config = dict(
    head_dim=32,
    norm_place='pre',
    rope_base=1020.0,
    parallel_block=False,
    init='trunc',
    init_std_o=0.0,
    init_std_up=0.0607,
    lr=0.00834,
    lr_mult_down=3.0,
    warmup_steps=0,
    schedule='cos',
    batch_tokens=16384,
    seq_len=2048,
    steps=8771,
    dataset='wikipedia_en',
)
Each number is 500 + 50 x the weight over its row's rms, rounded and kept within 0 to 999. Layers, rows and columns count from 0. Numbers have three digits each. The size before them is the row's rms in percent of the matrix's.

# layer 4 attention output, 64x64, rms 0.24, rows 0-63, columns 32-63
098:555538494460611513420493504520476483475537473533424530447461445486392481527540504503519500545453
105:500535575450493660525481440523447446446423495526469558447551523530530491491487555418566497491448
091:491518475497468554547486491588546498572511606521432482495583588450522490475564516545516516622508
101:552603563539505509509564390475586583568518518534585544401426493497479572545472545554393440531520
109:514526456522417587471469463439438567467450485487659590485453464503488570441556496568441455503557
100:441483518631417527433488575570524524450506502575462472508520530445473535604487426472501589435521
108:539521514534541587435428522504411551532468507473470607468511470527496511511507520504516501507519
107:494434555444559479556390548544542521553575531532493529563473587504514532567395496468491540541490
098:512464519538482561470510557589458386488432510533455386460448501409605433496443514450525491520521
104:435507481503467383492415374446456495570551513500538559578491372484583578488494529530569560480582
097:558447503481431491436664536571481550573532558465511597518439431556458429507493478440439518604553
100:483533512601517434399478497461458528562498498471503542503506509617503495513608565469523450487571
109:534552573477459508461576530500533434446484494512618545520478459499485467499423556563561508436454
098:520541522568525508502557514522381451464494579437479496510565498545414479459490493467471538502552
107:590525599428478546424493562510496525507535483445422472464497551465613474502470504501503541424544
095:469564428590477539534520460514431548517538481523533469510477522472537540428574473513498517522479
115:453483422506547403484405519521479556558612500510448470500483557513459640442552545469455504557540
113:483410424379537549450566576594562471521561474481480429517419565417519503475495462523494494546520
105:457507501520549418554436460508522499487507483523529453632605529602588535510430486457492463499397
100:504489494532519457524534541545506439462525523506500543612569469505574530556502519498493487488469
097:472497456471495510553517523485499501488395449561451540465446544471472427544546457476493521474486
100:462447467485530447495475421465476606478498521489478467478506478495479593475482493611526376438493
096:485524552565419515551451493444502513422462455510473509553463392500491518547519539531486501404406
095:613483519472535475462532478449502468503502525388404444446406503505457497499475531619516520536545
107:417491554520473517451564382453529447492477569578526523440517429521529427554527572443526432440498
103:467467641432488489601494547473551444406552458422535529483472515601418523483465393552541472449489
104:518524531467594519472486554479470441486483506586527553484492525455551573516506516503462551484488
096:518539464478517555527517439433461460506509433442411441398418428614492532498525571490540533508412
108:476555530509497492528490412490399447518486512493444554481546441429597487556428528580547486554404
109:514592402501500507555559463380490457523518535499450499568476550529541535403522468449521395417481
094:549471595458547487503490469518527448531510440539445447538428522488519503484504518505486478439542
097:487470507474429442551497577417427511425460485607537478565531531520575566532540466554513484493466
091:476456503545476491593525533529612470503531574599485468480550531473477405520473469494496494481495
103:473456533454492555530460445532526477516462447471475522528598506648475417496456490503534548521536
109:476437513542529401558475586599507480468506491556483501492417557499548424553423559428411456435537
095:569504435428422464468464538467504655500431461459480532472506448500492506431596548491511505522481
108:512502457568517476481540613545532538486508408505521473443598395531486441509450503437503555571489
100:521484517496492430471467490443519552354477504546461512566518511392473481496531487417478409536492
107:478487507520553560487453564473477505563670469517488394499463483473433494457437498588497476542500
113:442480428528515506517483417506545392403515504479505476417560522494472473470497426471437515494511
103:495549484517491568562556469620509507540478513488551349535571456536538498528478524453470479588522
095:506409469493533490503482492531588548554408453482489486611514523548535451481431531439406608476520
098:542532508546542520481493578559454562470482437607504565476475522539488489464500505505528503556502
097:474439506510480510425394454600461600567421538494460530484598488516383407544451486578457529580514
089:511447464547408493536513546572475469514526531522563590550529443467487372432505561567494504545519
097:520423509474484449470549612509532578455464519560598565463459539550439399463416537424516520458525
099:548497554535582417507442556501499586445531504526469538546552505523407457565514467538539582471508
093:457504503512459569502504496461529592584454511482494517480505433436527593454549507550549508419512
107:503450535510490488549549501471418492508469485457535595505554618449590575492495537478542523623539
096:516515451476442449583525452491546559535539539519502398479534554521475462591442518473478474425529
088:467582381494542482491508458496485413526487431419505586497505466461495506518508455550548437576440
093:467510464464498506408631414424629464565467433462521446525521541469509485582558467546467541483469
097:515544557480519521605535594434536438436576503517593411478479524493462565520501553454458540416543
098:544467527499447517504500471483472421403452517479540453374488415501505430520502360516597442502509
095:443552507550511625465535441434479554496513539474530436494524481509426501500567523444443454469507
102:497481494390505508504460478433543437481513435445537503562485542432537461524577515478433393456522
104:530564472455470478518389446463501448444517545496512504415432526449418550527623387533476521496523
095:492462502498498422560380529578560509563491454468490463564563558485479506508401470498502506500417
090:470495616493517510477530498420492467517534411508487539547459509462471488465575463447490452578459
090:474636490457563509439611516481428586549521499468489501552425433409526548471540513492565462541442
090:509456425507448553452556477457477494471510565412522513512453523524488501533466482474490669465511
088:592454485491478460469479517452530500637504606440457455468489577471501537402567520521455501443500
102:475466453533519535541498453583541478518444543501592539462493486558556469428503505504508520424459
086:429517428523507359492501582520548482466465553537463413520494490482553624483491463488554512540483